Weights of a small GPT-style language model, trained from scratch on English Wikipedia: 3 heads of 64, LayerNorm before each block.
Each number is 500 + 40 x the weight over the matrix's rms, rounded and kept within 0 to 999. Layers, rows and columns count from 0. Numbers have three digits each.

# layer 9 MLP up, 768x192, rms 0.148, rows 148-254, columns 64-127
510546405493492427526527517484524407460494516490465540514514445499500516519527465429468492548518538512495451502511446458463535529532513490469501473537527478482481503484420550468425480546446490
432575509470460501538490537540481502501537448509479502502517507443464502557492447465536427506478540565555439533569531498459486507512621421439537520516487458487493452476487517525560553471555512
464549506539490550544470516504516557460504448551475524539508571515502468506515527432485484506480489458432541482444497561515507456536486478535501462493503522581446508486548487498555440496491432
559458488534512457477503469539455456480554470495480528501468559466453503527528490537488476479473531520543479515476413493501477604482536524478504506476489497491487475529526472517448505497571501
460435498536521511421529468506535475515434480488553433499419501453447542517462503492563484413509540452548445545528525510481497469554508540500363550466508406513571515454634549541477552476418554
522485550454450492411503522484500522455415481551492483383562610533506488469427494479460476465415509436531441478514500484399497525529490514553558557547464534526502534518511528544475563540544506
474534452517504453511497454465548424491449473433450498450433483425554456533540489500537489554528457529535502524434485423476492504528509417556488475454534473544505477464492578476509537541422484
471448508510489524477432466541512533477606473519486524448500489491495512491505560424496471398492494557518523507477480470417445633544495494515516532552551449494529487557477418486480549439510518
495570457539479486548468552459612546547535463449512501485455453554546483555429443517569516532496500425493488541532466526500610502527561509479541540473532517454536472520448574550492456557461454
525508455513464587444446493484442529458493478508541503486473539520535433480549435533523588581421509524545519476465497528481449520470543512527538487530495519531469532524424506499513543467553472
533490502436435461538518505477530509477471427520443487513505546466505483524455559556473524499535507515438461514480511535537487499513519517587502565519547488463499463490501533442452524532547477
462513454472454553530530451491432452430431537565470527561497531564550458493492482450502451555461439497498508525508492555556502507517480456527519445569522473500464544514522504511530452462533474
572513512484515475506512423580503497549544457490500511496507476535496516527500452541510539510487494444541493468522460460470508527454467481511500433539491503534486512497522524486420516480469450
561481529478491480555534440506530540460569528510493506516466475522495513468554533447546532501478509509478471502503511516504504467558507491423553522548531474518521503417517532442507567502439528
501489498481468451509604587419548484447468501528535456553485524533492459486509498523536547505614491535454518454540460527525474560570510479432514473535508462482457469558494556503571474522477527
513501556546520476538433556562443531485524555449537493473518539529451458486480547500556507494479530538472528532486479528472466477555452436487510510538501553486481520488501443461520505499482513
432448539501527469506508488572536495558494538438475523453487555524483464472457551513554513551541492480535505563523459493470534567470472503518479549532532501478545467536422535477542532475449525
501496528443553479483539519569497512436427472486495386510544451468513475490514436424510495568562474532529557512530505504466529457396512480537583490495530491533506536578465470473546424486449480
442514516533469460499464546553463463408598534481464502469491501530550488423463566515504549470590450487492519504460487519525542504561523529413485448437507499524455499547462490482429451504398605
502484478510453449492512517488483496521477512416497516484491578509511407419528553498538439531517471525457487607477588508503512504480540457543462497535541511507444498497509465554553560467537513
574422552486568478530474527540504517507447469518418445540550486457510489541464429532484564512582534446520594530449555550529544454492488472461530563494492622485456449483566509434523520447416529
454517501493526523480479470427416412603476541532518432522463446445486445418554488589497504573526471460541516474526472537446458488492480532450454538513506525573504535539512532497505522464426521
462481489512453523426550398405514560530469497540514546455540443508558525513540543539440502513501473457509492561558521480472590502512497485511535517454442534621451537522534510509461554559521423
514514494492519506504528476424497519516512491505478454497434496446495403516542449450483482483474497462549444510496513495507545471483529475524497550499498486506499501546472534453468490418450491
509473488553535403473466562520463465550495452463526597554516447534474499497521507506460530507497507521521483435473585460466502473518562478534506511557507472469517472509492512461487497495535515
510467484483540472451558544537492550523510536540533538533488541435479493528488560540495531505504522448506558570531485549478552503514440550621449468496560506483414557563491494580498519539507513
422462500433582437495497518485429540524519460478564512472501469495475485515519467382532514464525511494495513588461412442485600508467565468508493460461508448495504538493527454519528542526421524
429519440545467509464532502499515437502449532483455465426559493481481450522440481492517537464515525530441507477560471552576546455471544496485522489518539513473465455544484547478542508455512533
453456508506449522493540536520497479507461501437417543411462500428510531494534495562509505469557507421508496568557501540496519454448485450460525512527502511544457500536455525545522516478500484
556462540485495549533533513491475527582549463510537515545519439567461530477522435570487606457538444508529427528561516475460506507543568542568503505495525485508601456528501488448450474467494460
550532515493544481524502489422524494454501491428469558569468477477567487576423514454473453494510492560456465434554520553449533478586513521475476523570484484533488472477495522495467461482535520
505508469484475490487486560558430505492470479453511422532487519488495479515486498531543481472467551477558550472427450558426531512487516496479509559595517557513497569499546504477492519568397476
495530571520520526517534488447524461538522501471444512514587474547519504525465496544531590512475505481544522552524515448459505432458526479483482505512556469588491497586524569454499541532447585
599502486512480523541466477550501521490527553525526562446506490585504535481516485577471497494448485462554507501554504536535392489483475556490440461513458502568505503533540524548557584547468520
482527562561441474464470528561449498525481531433502507581508449538453464533451490505481460547499537451520521460491366546440530493525483490528517478481520447495504443529495546532458441511447512
573476537481513463495440487427456542521464494517472486482456530494523412569560452496517437446496526536499450498493377481466486519539535454508531457523602466517475590543572468525529552489459479
453514529529499485459525480542508513533479542523489563446517498458541538489563516476490473519451466562444453467486510445413491461487474498458510451410474526462526515448475549492491464552508505
487439545461493499464496487522539501557440470479487488504538445483558491553480559527574471535484488496450541486466499534440513495511520443510457543564458520486496445485450551443441482571470458
491512531474521463470474463483522517423528481482487469505565419482469463483575481422473479521551427543486529551435543536459369502484506503470555494587486525510519535515497503410513544457525484
504481554481508495436562445450509447481519521496482563522563495560519479489502517499504487490529423537471481495522488515554488574516570447536439533447476499498506508503432483532535499475548454
600445545509450448509551509586477439495514554454477591509519539545502528486480526466437556499521519495548481565544512524524455448493521491509502484529491475450449534501457550434546445479525446
520504536503429501518590470460521528455552517448523459540465501441516466538467439451528510527574523555525551526476474489572460536517458586513518530469455545448503512505510461480522529512478559
516486479575464514455531470508496524445524480526492441554571483516463509402541533497518532543511501550618533555536557475567505487510506476536446530515563438487526519500445520506468464518489553
460582525507498489482503537504539512446473467465532479474479560502480492504470497481481559508511543476583500587574538545451557491514544437523511593496490493470413508511492495548520506468546529
351477512477485519515617522577541494474459498482532487477490466468474483532518458487539456518488507504501468509525531534472474543468457479507513498511456550451529486446514590522594461522509503
486437524499541450546480452468431489472473520468468450469471572485476554529536492521511490505518506532536518521487526462582454560493465479459507481423448476531516581497465479564536513517484428
458422483560421499440491536539460417540503449500474476566524449500443463542514517489501419521454448454455471500537478460558438544478541582518594491482483442532510509452454603523561512523523463
480487472459505465536477462425468517498468529496495460509531475500420396481462569504529549437480555475544433511492464535528506554470527448526517486516482452520491415422484417414549391524505483
492563507411558469533552506433515473518554436430457528480543547469476455486447513482512524435474478555552559522568477535532445456474493465433479530553565511475465494588493463551492465521518482
555497509432457533443496528473536499379495536490493507529424541493530571543466466500492485572532425538516450573521466494460522501464565470425473566489429463437526534575493539520506485536536510
455494518519429465495484513487538484495463520552544499548505550474490530539544534498521475519475457486531437495514498456561501477529467468511526492481464414533567523482422450573512502542517438
464457436519462467464526547454510432491518522500502572497487479471556473530462468572496492454433466466506533470461488543507454549503464531501517471436513459459493456499521456612550514530573480
483450423493478499496536436526557453492588497478527532517493520512415497484514490447480503434480464549519478478445500437455573491547520509467428464585508429490511498455524448454431544523452432
501479473483419552492474554472528473498469485525518524472447437521435429447516540546514485461445466455531506502454536513449479533458501534537528411502535456505528580537467552483511503512473445
572569513417553498495524465446526559500456507498454544493544508512453543469551521514515495544505587434494512491471538440514527518382477491464511541529447425479516499487493448474467520480480483
478500525488449537535459490491547460540458544519579629485525535564506486600503476470491465458495573467516507491572546514471513484490501525494498463501487502498520537530514546453549506517453458
460494533418499467500385490538451497511526481454536495485460493447481478517565504505563502482525492467544520534526539544530479534532588417445521552486482431422528583492485535385478463450461513
547441458484443521425436549451530543470522501454553409549488441550443506496466578559526468505495571423547564536490515469505434545487458531478486531475476529534520509469520466478522512536490468
490482514499436556477536450512496466489493538505514612443488441500494477521506622522511474613527455419523504537501419505493423467483493514466515500626421467467554491529481421439499461499589455
465570424467543514505530461481474527517468438480420490479541552530475478488636452445581481458562550529503527531479446498538455570492456502489503479549510459429586460507473489597554522445461488
507467478479486464493430454522537595508496540446408516502515456498561494512512547450524502444476534545531481543561564390546533595518494503415549547494425524500478526439526472496512507495468504
511503462495513487476474465506538468489477539506431523437497538440530468464450472453427453469502437457465556463506463487524459530523495526457531536470495500566507459449491559553477527440511447
576459474429557512515459402490514502566476522519415470504576573417525475546496435462497502445476489511433480499487478514433507498522491475454523455528503461459500499506459454476517553538545498
577504534535504504499511446535566459465442490497459493554548494488495472498439525443549453505458499545462486486555437509501475522526488485478534453544429585483544552433564529494567487519513468
453483502402497529444567466611572590455469490525458445467483535489522502515470488534458508524471493528485457566485480429473533464524501466538476541494528473551502458522505530493534479519459477
491503505476491556462570552482431528405519542492514477512496461412542470507463458447539504542526549484576588479446469554517468503508431512482519539474472500470520436453524408468539493461436476
570500538512513522497510494480454456561505513549503499488549468465491521523533408449466516542468512475456533499508427554561455544479511544462503499424490606528473515512581479535477414591518530
460474549468559449441496513546466525492441431492479556462564536464409456522466535500508553538492515466509489576508450557518472436514535483498540467508491474537545518405498490443555464470471443
513500536559480549562466510463537489510496541505503463511489455520512466447514503586508499474415486458518518545435470554543523532478514471489523563468543497460522486475567552517553603564511546
455480616525489485500538547576495460463513508549487478537557487619567522515541509547423479449491508511499478472556520498509460566535535513542505509572510463488463527496427519551492528511450489
503572512474476478469495460565470571457532486504442462498411480551456481502471479489410483564535546514436516570565499428460485546425453510532474524503464519487555524470488519519542535494494488
548492457482541448519516525535451476566539445452546456542519409532447525446433498479591630529535514494545447589465491472469537561511464535519454503484547493489469488521502512531507462466493488
398481475457494473517501498528457467506588530505522500552444561506498461538480464595508541442485478457517497538582471518528546523507516522544507500526609489433484516520556479530502474508540494
523515443562468527512531353514392481469549533523480435427392477505454512484509452467472499428486436526508540529429515520477474462590512523516504491439429481514417487476430485466457422527511462
476512475445532461553495426543483472488483538475462536480517508446445562565478537443554511504456441455490448515580494513592477499531499407502468533493432489455495503549455486468526538495484464
512491551460572517501489491514463440513471487538488487549515519478512507515516500549506457495493474508565514539537515543515501502485515446501517491526528503479508458479483494502464494511512533
462491504440477452497418544511546496560455510462510427590440426509531508538534500471455546457481471515533550532450503520517462508501491565494557531491519505506461500569456493425487425563473520
512506535516496580520531512507601551578553587431528479408531505509416520516480495481500537484467486484539470490507522513483436518515534524495505459410501436464469468442493465438568531517472544
537513491500531549493507497543567496507475485510518432450511616491450449531537475522546493570489489514515498433567424571570501541506520434605475429513508525541478481533502579484511563556536481
522530515510476459498492525497549471484503510566524561406534463519534472603436580475512418506516507472558518510438422426470571466534511500552538416442509472508565473519450545478472509508485532
470503508540448498493473472483410472450506442494541525490540494501567452578468508473490439497499466511478454603535517508417516569418441527500450498524516450445477441545448487548493493489511381
561527504462527550591456504526483525459464485524426489444480499491506491482475483549446548469527441564428506489567527500394503548486515491519525556473556501584445566543511532469529479531576596
468461559483491570472414439456516522390471448428433532495447480441506524467542465529503442457490464476507423523547452485546515491498478523509427491493446530510491430473542541482510461497533478
440534458489431545468552452518538495476518518536506505487527525465473518487484480421414516519499537544504482556517528502476522439499511525457460549556420523434547492514469465475513466556538435
582415528551556574545518534421518589513535486537561532435490554502573532525496561447522472493483532477565464493500499578495470521525523467582504505554492593577590512492432544444535502501549555
537471514572473510482486454454498385482435451478490533457514470552454481481555485530477494532563537439507511521507540569527474585497454528485517545485430477511528449566464488468532500437464463
432506482461481501412486483512457531466549460512588490491484504477523467527495524492525484525506621532529484457550535466500484548455550515535536445473494470500484525492440441535454487530522547
581490581503507511532560492450494479435512548522512452471530480485512422558466524573484453571492469498481508487495426510478521516498567483543528475511533502545496453495555561512493475447522524
507526420495484536473572482580486485479474519545498483447512541488537537450525492537547552525469521460487523485499496509455502502474433462453419479520536475495433513498489527534529481488553443
455521461475501544404475509538507563529454469565469595553453558498530561547454397506500464431431531499522522417512457434490490441611515463502550523461491572500515536527565462468474566469483518
535509537445532509480544430543590479446480541474524490536549564518543442539566500505464572446532508563497524599570523486530522517469564564522491576515518517499546498595508496491429513472512523
491427487498468477510542439495463536520465435527447439452505506516464491472467551491471476405508502523536519535489632542523461599435496515507489459467481545479488426474515446539440465501515403
443443552533500464485521466568518557473508487441495529465496486423482473425532633466503528492537496479503481577500493532558564568534577479519467506542521523598550591501557482572579437478500480
548489438449492427472537520530468468495467471476479497483436488454511454470515494557403503453547486457472494493528524542458457513444489551547538470548537508542491538566462539563510475463460502
531501508490486482551413476523553514544463495490505465534467526494543498532425470504485546594531574511516496526498449531469520491485508514441525571420505526511507479499503474555542510521483473
473438490560562409515455493506483523565549520543482455518451488496501464500562506477465497454493538426498463547485404563474521529457487468435490516496502472542527528514511481452465567508480496
559476504524498552464562515480496447454541487576493506535518457491469457459498499466511485584482464508490446506555452486451489510542445497484463526492578466469500437550428497479528564481502440
498457497512476519474483489508480505551535477502466464542504549427476535540419511555558485456434493484502466499472471508528495477528476495530478602473511554488488481521471497509514493456550479
453522495466514481592516495430498498452537499440443489506522483451488482517528506490511499539518497509478464497519470475487510501503478409485525513447424499529552498507481429508497499444467498
444441525529493471495486450490522491530496479471453533496543635508513520483554531488506559516521503434543487553496510441520517499481493465489459512516517491453483524463526431519524460512505506
506539530551515578505527494559540496551477501427535497505463541497523558461494474416481541515477474449505559514527488558521442427541443535478495484481536503593473494501519484495443481518514431
597494472471430489566475489484466463481579523540523541465503525503470489485441477511518474464482514472541482517510510532565508534461454499479473480482545468536459489532531499447549443538455509
514512538498496472512474475533471487527509530501465451480492554533459481534540498463507510532577486498445542558494498481517507426490545493507501502492539518473552533399529469513486456548454482
505513501425539464464519547492489518490531395534481534490514439486549495559435478542467466525501550533528564529517486563570518517493501467471452521536528518465486503458489485546480475494492450
518513555530550546554479469456589427536475476522515539528435584519478489480490494403563532468432436498508542557503480479501422525408526499451485495480523499490483561560424421520535537469429468
538496509491508493511527462454455512448505472455492463498458497525506520530456481503551419504513556537489522521547498487430464488529513500493495537488564493501552582508446483514468405527526444
481578480496486524505523513522507490475516459496494528521483540514535428457485525400541510487463507486515523536503478536517507503495438487532503531564454477528500418527455490541534445522480591
# layer 9 MLP down (transposed), 768x192, rms 0.161, rows 148-254, columns 64-127
526458532546377516470547489504447476539546473536504457523478506478490456497476511525472517458548524512541542477498512491511484541498490596468461565480533516481482519522537508518524522496482495
537548514489557463483502489511492521540473490451493476493547565493558411514447506531480550519575524493523555488519527513487455508529504521546479483460533514505507516555487498533446534568536477
564474505512447520466523520430489550545513495486513480516525500539483526437446470461475501471495470571535520580462493487570490533471466467500428562552507464489499512483454551523526508547519504
528539495456524561565537502473554537536472519475508473580485463541475528513503482472549565485501486485461523408510463557482544450466535472484500616456488523519512505443509571456487497447448460
434500485494508634509538390539523502471525532488526524521530482552477422545526429585530536451488500424440453500435448512507518536582519509426520415512457514571478498470518459471525584431457533
533482497524555459515533519528528504487475556491504503413535555497535537479514462504484447468507523546529533537500547501440437506449503520447458537549456465436575438554528541590497433421490545
478462558534480478525502407490478454523485511533504472475470456465494494573427494464473537460621516506481541526532579457464476489530499482534504500482507516579477534502544495569541535474514454
541540500511488576480451512548519544547446506474485466472470523451475497506478458490565536463533476553540473475534509427571571484509508467519506466502449492479507476452491463458437427511474501
571443556584492535552433525539468482459529550496509451523506536523440493470439459444440457529486489480519610520505488465432501501480463490509502488495479457480470466532482494540498533462500423
518515525479481504484547458537544470548463534429447425529567474530487542369439457502514496458505499522433566514512598555518505516515492423477495617492516562507544454486499484517452505540497570
408490482500548516471479552476499573480468537431546512532496513515491561481533400483511506515436494466541455470527501443443510477514509500522575499521492506439461524574510461495526507461504582
469448525508535486496514522494452533540528514511426518435559518478449546488515457541520504472445465357505533487558529512519510497472450543518445508556557516525495535482531522537485437547449546
527500486535510492504544511473534546441452509520488540468437510563432487506437431520528519405423494483510534512513537510448484528481476522512525450498519488447456507455547518594518476528490490
467466481502530489526509536553503526478453502540455493531464547512509541542513506518495484504447491488407541440528473516570500537456497476408500587512522498550451454548520469445541490461561519
506520496523493515478515525522494496455466499487560494466533543463532498559584575472467529463597489514469495455501557462500460447456586477454575402474499616499509508448483520485512460480505504
480475466496535518525504503455494524468528536561519505550526537520384556480493548436482478463473537519509545522498556525473492457555469490511427539503490570501522529489551532517554500551440417
558517497446457529548496437487558477511517541543536532550493521441528502533490413455470509485563432518465477433484550494544509483525519490498561489498501577507489548508526476472509491514545477
511489474552535565518516504495486568487515422508502415525482465476495561547438542480562503498513507449537516525527534556421538469394592464557575380526463504479460455558513489469460519513477520
411526512524568525520487572511419528420469472391537491543508530558488518487550628526522470551612454484423499470398530465507545535598448494522514500496516492466534507499548460473479488530488460
470534542459517559462555510529565490459500527570453465478453520530498564491479454542493557502539438500496465512548542545522508476478517517479497512550512569435443495461515509492568565481456453
508575482541489428456476528530481460529494461535516488511542444540539418494492418513498479493569505544538507453487486483566469573485465514516491440589485527533483475560583509473454438507473521
595521534495530480491490502577519521498516458563527528470496537543476539527499477539432509456460550540492493566495487556548496438477474488511535451468511460491426532501524571497545467453522509
476502504476545481549566489435524535472476475525523495475486481522508578475559528552522543466564518540498478510540478515528515498597517575499478480437422480499456446412519441455516474520498435
464461471461420508513479496502454514441457524532482509613548556535489534496425527496517488548379491433474485504552491434451464509539509509536499458476503440528473454471478526508507458511538488
513476585563463503455494497506545507502537448538520425528556506400523493468515562529456499448474476472521464558496482542558428516544528486493531507446477498505491517486430492404493483554509542
473551513522483524572486458478579557456471532484426475448552449591555482435533503439469513557482462509528444498493483500521455456442522487418552527452451471506552494460474505395516507460523514
534451551521526508484515429532493510598505504525511497564501498514459477470446457444471479449448547510520496514561478465516542453462580468419520521531435475506422549512449420472479507491533501
571501497411547475526426528526474522540521465419496552554536490508524515471500458513426474564435469377557444548474523442459538550520407515553509497462508450519543528502480560542499557506492448
510478503604533473564555556576505428537532416524519470514431514522485517387551471509454526507580433478476504490516508493495520565480499550527503478488488513516509573527469505508449573498487575
502507460520517534582502502497497520538480488509460514460533519495540510480509541504530471514545484507489539497502449485484573452411530459499507544550480489521517560520543497502542461533468466
472481478505491535460514508494490529546505497497533430463534528499454572492553487453476484471537444475553523488528448461522469525433513461544448515494507436460481444405519539461511466485525575
534510490506539463490460473437515494523592514436564543452490468474474509438550560492495517460507530486536406456476504511481448452443502505438525538504462539524541478477513417447464492437482537
466462559535457442538467510536489506446459464526477463499498518498529527561514543499468429521504515520507487464600451539546520564458520512453458501471485491464528468524555566538453438523472475
463468554511566387488489536504510502510539548499462479507497549504494491474530466537439449509488422428479472528474562509501523464513530550518507484484546463538424517488533422529551574490501620
558534576617507500513454558530535560452471494494500439493530488494581453562531462535486537462497486436577536609508541455455541476430549537443538462535478507492450533473492520597476516409436431
460464522479509489496511483486486508514467572502500463513490472447505498542551498490550528454628493446495480537444566493501485486502523453511482555487503546480491452510518567526540543441508479
550486490531554521506471428488513502502470462445493474513510522484587518427424536480442517491473521530490468535469556547511548491509440472543522527441547477502527517518500537474493440437521490
533496573553505488475466482515453528498502518530488483493454475525575528552509459475519476524452468550485474455439460446460442509510468467521485476465562479461473430569505453525502444542532520
537474470498483507450460559512485544479523436477498513548525468553484476543523518502535499487560586515459541496524460531494529568568479465486588509488488566582476544509536563535533542412409448
457382536515511487562478509480533543566442472397567487511506524541505517579521474445518573532473623506481454474476427481432531522544523520530452558468504544462508455435532529550447536454532495
585519580493518517542536494540560548527486486453519501478481438477497475434490474513476457464427600499607485527418527453490513549512500547380568560586418538506480524431654548482435402524513397
520463503542451511486504475512523565473520523492478495531485463396518512473499474470510509502553548479496498509455434531488479451479453568511501544431566462558548410545489402424445478476507498
561545428567499510513541477489518491496411539567499469551478448565481427532505522502573478448514540494463561556460566479490523526465540521533536426484551448543593546374499542536536540518498484
414490534539546444537546450500580447517516507453504455464574494463460546485529550475519493529400466487544518427515515528490662416415586452510574604462449438419489492440524465544463553488462475
592480494545514582457492463477450502489523488547498509512458486497493454461574476482527491466556508495512473541481542481541468449557460521479516486496510407515474495464438480509491464490498543
445520512524510489480551442542472501449478465515440488517491471503510464460500414428459534557463519493623556534529476441421522521476437516494462470558540534520514488520516587432494588493421539
467509453469538465546584426475573585457493572470474427472451475488481495479501531436579488434535491517535525471475491511494560501436534473397441555466484530564454582492554472527441489397460467
425534461444528482486531533446502455495435439538506474505437515566497500443472528483482538509449506522513440464482527500466536561570417436477505588444483500464497526554439477578397445517527570
488457499489548564504513479533453551484463499506540415442448520480532432504544572474605500511347473513430520508562587540406391450495532556539506471497489464533469481474547452442488435411498451
479398465523492531397455569504537545520400527576604486530460441476506529551426484433469541502430520449505596571491514501501502484518472478503498546474497529519556472515582552587553432499376504
495509498482566546443559524469481561534486531441483473491535510511477498482519482486562533472555497509476528494550498463465510491505488444507463577527451514457440501562472490439516423471486566
545488514599433428513461454555530588506486517538524410446497487450498544527441483490454458527521499565508508509449565537494540537471541524535506519575513488510475449496498488494486511512555513
500547550501459478459552518447449517555378468519535468543523479531553453546491507537492557510393513500495480456547484497563447513466499491454513508480498525517513473448496502513503412539514500
473509508515491509577419417539536468513452441557484529552582458509505503542485478560527489523537541514443480515558500529503538478494453520452547514480527551499398471476538461565515421484499500
530497459553532511576512414490502514516525446480537582499541499550444450522523467505448524462551505507529527630482479547567497484455508464465582502452499507510437613474470508469505472504503526
544523522490474517520432499454531546496487508446508486520489494498483569543496484464586529447597529456498441391512531528464494515477551518483546452503549541553507532456535580493555462455552554
609569643442623481505417492458507505591475494456523589505504469461514420534564525457499456503421469531502466498525606463639534464465505495515496555470567329449535471444510512540474507518477479
490546515516512387467621561499465553502478550427552528469401560508503480501485556529456506554476470569546464423433476464537560475505465497524456557482503475546464495567469474515491557446531557
445532467487493482505454499540481475454441485561497524451533532552474524546471536525458450566413464454463452525518496495539455535427450539460468517474497441494572493523539514579535582590525452
568480532437457509476500475488515507531474489543515607503454536494521469542544559499511504435567548463469481527417493476503611457456458436543534561505517480538480489460533523460482457505539450
524504470477519471563531496447522504449460534468487555516546551544519506476534504426452514500398470542521480420483470432511505527523562497494483514465482474443494468460497493476544534481446551
503511564505448542524551569530448557516511443501491442441488508481457533527472446493549532493522503530576487485519443518534523487531480478448418476545525515442510550487485485484545475505530544
514478508487501463502544546522479529454554466434530536466458515423471514523498522475507535499544469483511470441507520538491443496581555480486465447497557492553557494478522508474482492472525523
495511509544502511473512487504550573478533452457465527477439486519501473531543457483573542455536569499508481508380496447475492450554479486460549503506523436482539472427454490446444480437498540
468525460513508498461455559503508465448469511516476461446509473522455516458545486494521498466488511494503584514567493422543498514488533475444466449441509454526470498528508499517516490518483441
442514505585542420475347522507522475582527463536485511445514505562462543514491561579472509478457450513399483500548439431449482498461580504541509498543453559512394611575484609554463546486504477
514517498532492466455510467473565544471454466456475524493434515541552470515523606562454425459437492519484522489528539543527504476582529518429482529482503424495517513513485550448513539468565455
490468509482498422493464500542503507549473502521491534454540549503541509457478427523556535501547549485522414456489436599447594442538495480591483520456527482558513501412430490535533578581502431
455532510535471498440464475527388559519491493466478500485573497502450566517544508507536455415534458486525538501577554523534497449502512472486533416525536497580548513453510447449483496441522440
590498452421508517528579470479558526588472504439482594485494541452466545517476511541462494448498502494496471542515542516533493438467468495464490506509449529517521494558475543499447487522511436
535430498498505479524507587487484491491516494461496594510534514466448463447482541519510502511524537514469544458557519419457504453593525504505538440446539577409467520520554513610490524500497521
464499526487610493415430473460498490469546572503542510440523493562506519489550453543464613522552516558479539463467496513522524513479548515514447437459450512507513454539514515483537480583480473
541488498594483573538471480464572484540434467471497559470544474482538568462437500478481465529471466523471506498451506510498504489517499476481521537471409470475465511452477495508563571537498561
447486517562422659475555500578466561566492513523498517536467440484463533555511516565455530386499488532513439489450478444492515421464463543492460506469463498536505577439495496497493481504455465
516537481477463472464512559490515583483514496547530492496512522461545496489533511502445503486516531485487541472466475469511519536443509547504528495517573565516499522493528475553486450537545551
570438573498496568494515542520536538496557493515489528464526497517463435511457516506509538466466541521432456506464399491558455509441539575562520527493506454522523528527469474451449529500502476
527502480533434515563449488469488411612429572552488471585436562561517490492493502478447448511455485533477477533492511452494517525451488544531554527551544578588445436462515442564489484528526477
480513471493478559512544491516400601492480542609495489517473484500466476540497527516459571445528542572464528483487460521499516460512513479548423483538512479549550479428445463528489607484473458
492519418526507459501577472507473434507540554478506599460496526519495417517472475388444445480476428539515476501437497523466515445497452566496467514549480587536501554514479430527532511494549488
484460497472491534533512476474475464474414528465483439459482586578423503486441505500550536469537430540534605463512582488522464473454536477500470460472480567516531585456496478481524484441473471
445435432538453477491491497561432426453553576509571538475526405496452489527487476495509528539440577518510491456510545544442515506534508541463553459432472515557528488515484420574460521497435495
442534431469478503478505469476466572539490506505454474513459486500489465527559523501521528534492506462520514540505508495443512506512467525512524496439490508418461519423446517443491490489512435
477537470582550475474609498473473529546504529581456420499530473531513482538465515459496545599564472523433515484445438446439468528531618447522530553507484550474492489565525436539480549538501444
490478500518527453514500518548491477489576494529537485537452528485514489515555518542512459501594649534442523550495426496510459492509524532503515525458504479531558461519479500465431534442524477
533471500511493448494545485463582516487438527469539531474477510528650474521451550467501519505531491506476474507513514504534547475438490529513554481506556483503460543467528491533513523489502454
468485552511512520475539530557502500503500465497493462549512524475532593488469510491573446521501438521480466494503497562503462487534562510413462407510434492443522496484550469540471540479536590
515505473532551469534494490467484495451491566460496534504408529478517518486435509571487513445543453578492422511486466514551496484520489426460517559542485445509446482442515529472437495484472485
549497515493531515548482534493569430542442513443465505456557452504502504473487471492489518482576585535470477483452491506548495500435416533510490578509470505507580457532515509488555521524547503
424511617487502501532505494516497434424554576498505536487538555449560576513476482549445526506434537437467450463482431488526472464479540549534501508486493507499425493521424509469489519485436476
497571525499516521559463555593523477558484479486518562516549561446551504515520525457404418519567540522495528570480429523503534507464525531490451531478382512518574500485488455494472481568577488
470517522518464532512523568425443496555557459550460506509540467439441554464401571551504422512584541488463506469460482506468447489518455522472524478474480505483429518430511488479538471516460545
490521544454594509480511469541529560577553479439476540473412466539533506464512543544552553504493431520466517468522561520488498544515475519486471522445498478437554528434482427516553461488589506
532467542486510496511522478486527535560506459533497562480518502475509510476394530457435421493585521514483414503468540491547530496540492440477465518496489405552425521553510459587479546563492593
503515472483441539497542420498470472477536528521463485480477512469519482521522466527522502479486558574541502467479566486512489513586529531514459495550476459433432436448520466384536529494486508
537541473498553483481590499482470466509536553476479533476584516488490485449492499490555502502498458520490495518504473514514545502466456562479486566529542457527521477528510500436471520513497534
508431454545591481505494532533584463509487503473523471496465477537486493562547479531542538455418531527432574486488522584463529472414458523480479470483478558495446467488561517570487461431509501
499459477463515495530456479548473479511523495509460514593440543491505465487548485448545589573482511496480440504525467502508519465413503461443543469487524528512572489414497535557540537491465474
507569518470535475516515527515461528498417529469482573512537449588494466451563514442482503504534530464474464458489538470510516558489523493478547453503533450517517504503490528476511508531416524
455470531511485580433467533565524470512404439561486518516483467558552488527466432528477571533507492508550495528522508515468475566501517579496455487539603503470452445535480528487540464526505584
538514454444496486481511526510471498498469534545513488469457448448481473530498470488484510453483506546473570485503501554492448535460478533508500447460538500594530498563454506446483506537510474
455526442480531501501511526490459528524574439540446534433538514505544498495535536483408550432442533478530524498555489540535520479568569529396458472523559501496551519486477481530507531497464500
496524483508481525535533574551578471522436469479529431522490478501507521549498497486456546549448556484422540492506559511476557450536522450480559523496530527487522511467470490528463500497509466
452468502485511508537445442508490554476423553468493471448494464459518486394500546505528564473507557511387502493507530482574559523484506593416485511500484548565507487453544425558513458439496500
444417529483457523468563506538574498471433524591464517533459454555488497475517492522521463466452565437490473533480525519569505511490483554560475540491485443486534520474419482567460466542543568
427551429468480553599577575456463439479518521487519472564494469529532469445591465531445459462397510480549493546449533531477500489532500574552483494492461445560530516561497568514521533431542482
502440507567476506452493571424489544541514472479531465484526463460523489527497453471419494491435530512416416479485484485491511515564512487476526487497470579532426573487478478513463436482583495
510482563499482567437507528481461477444500494443574486602524561530486531595509507582473519457460525516450529442498506487456476585436477587444552478456504476533560495413544520566458545457430495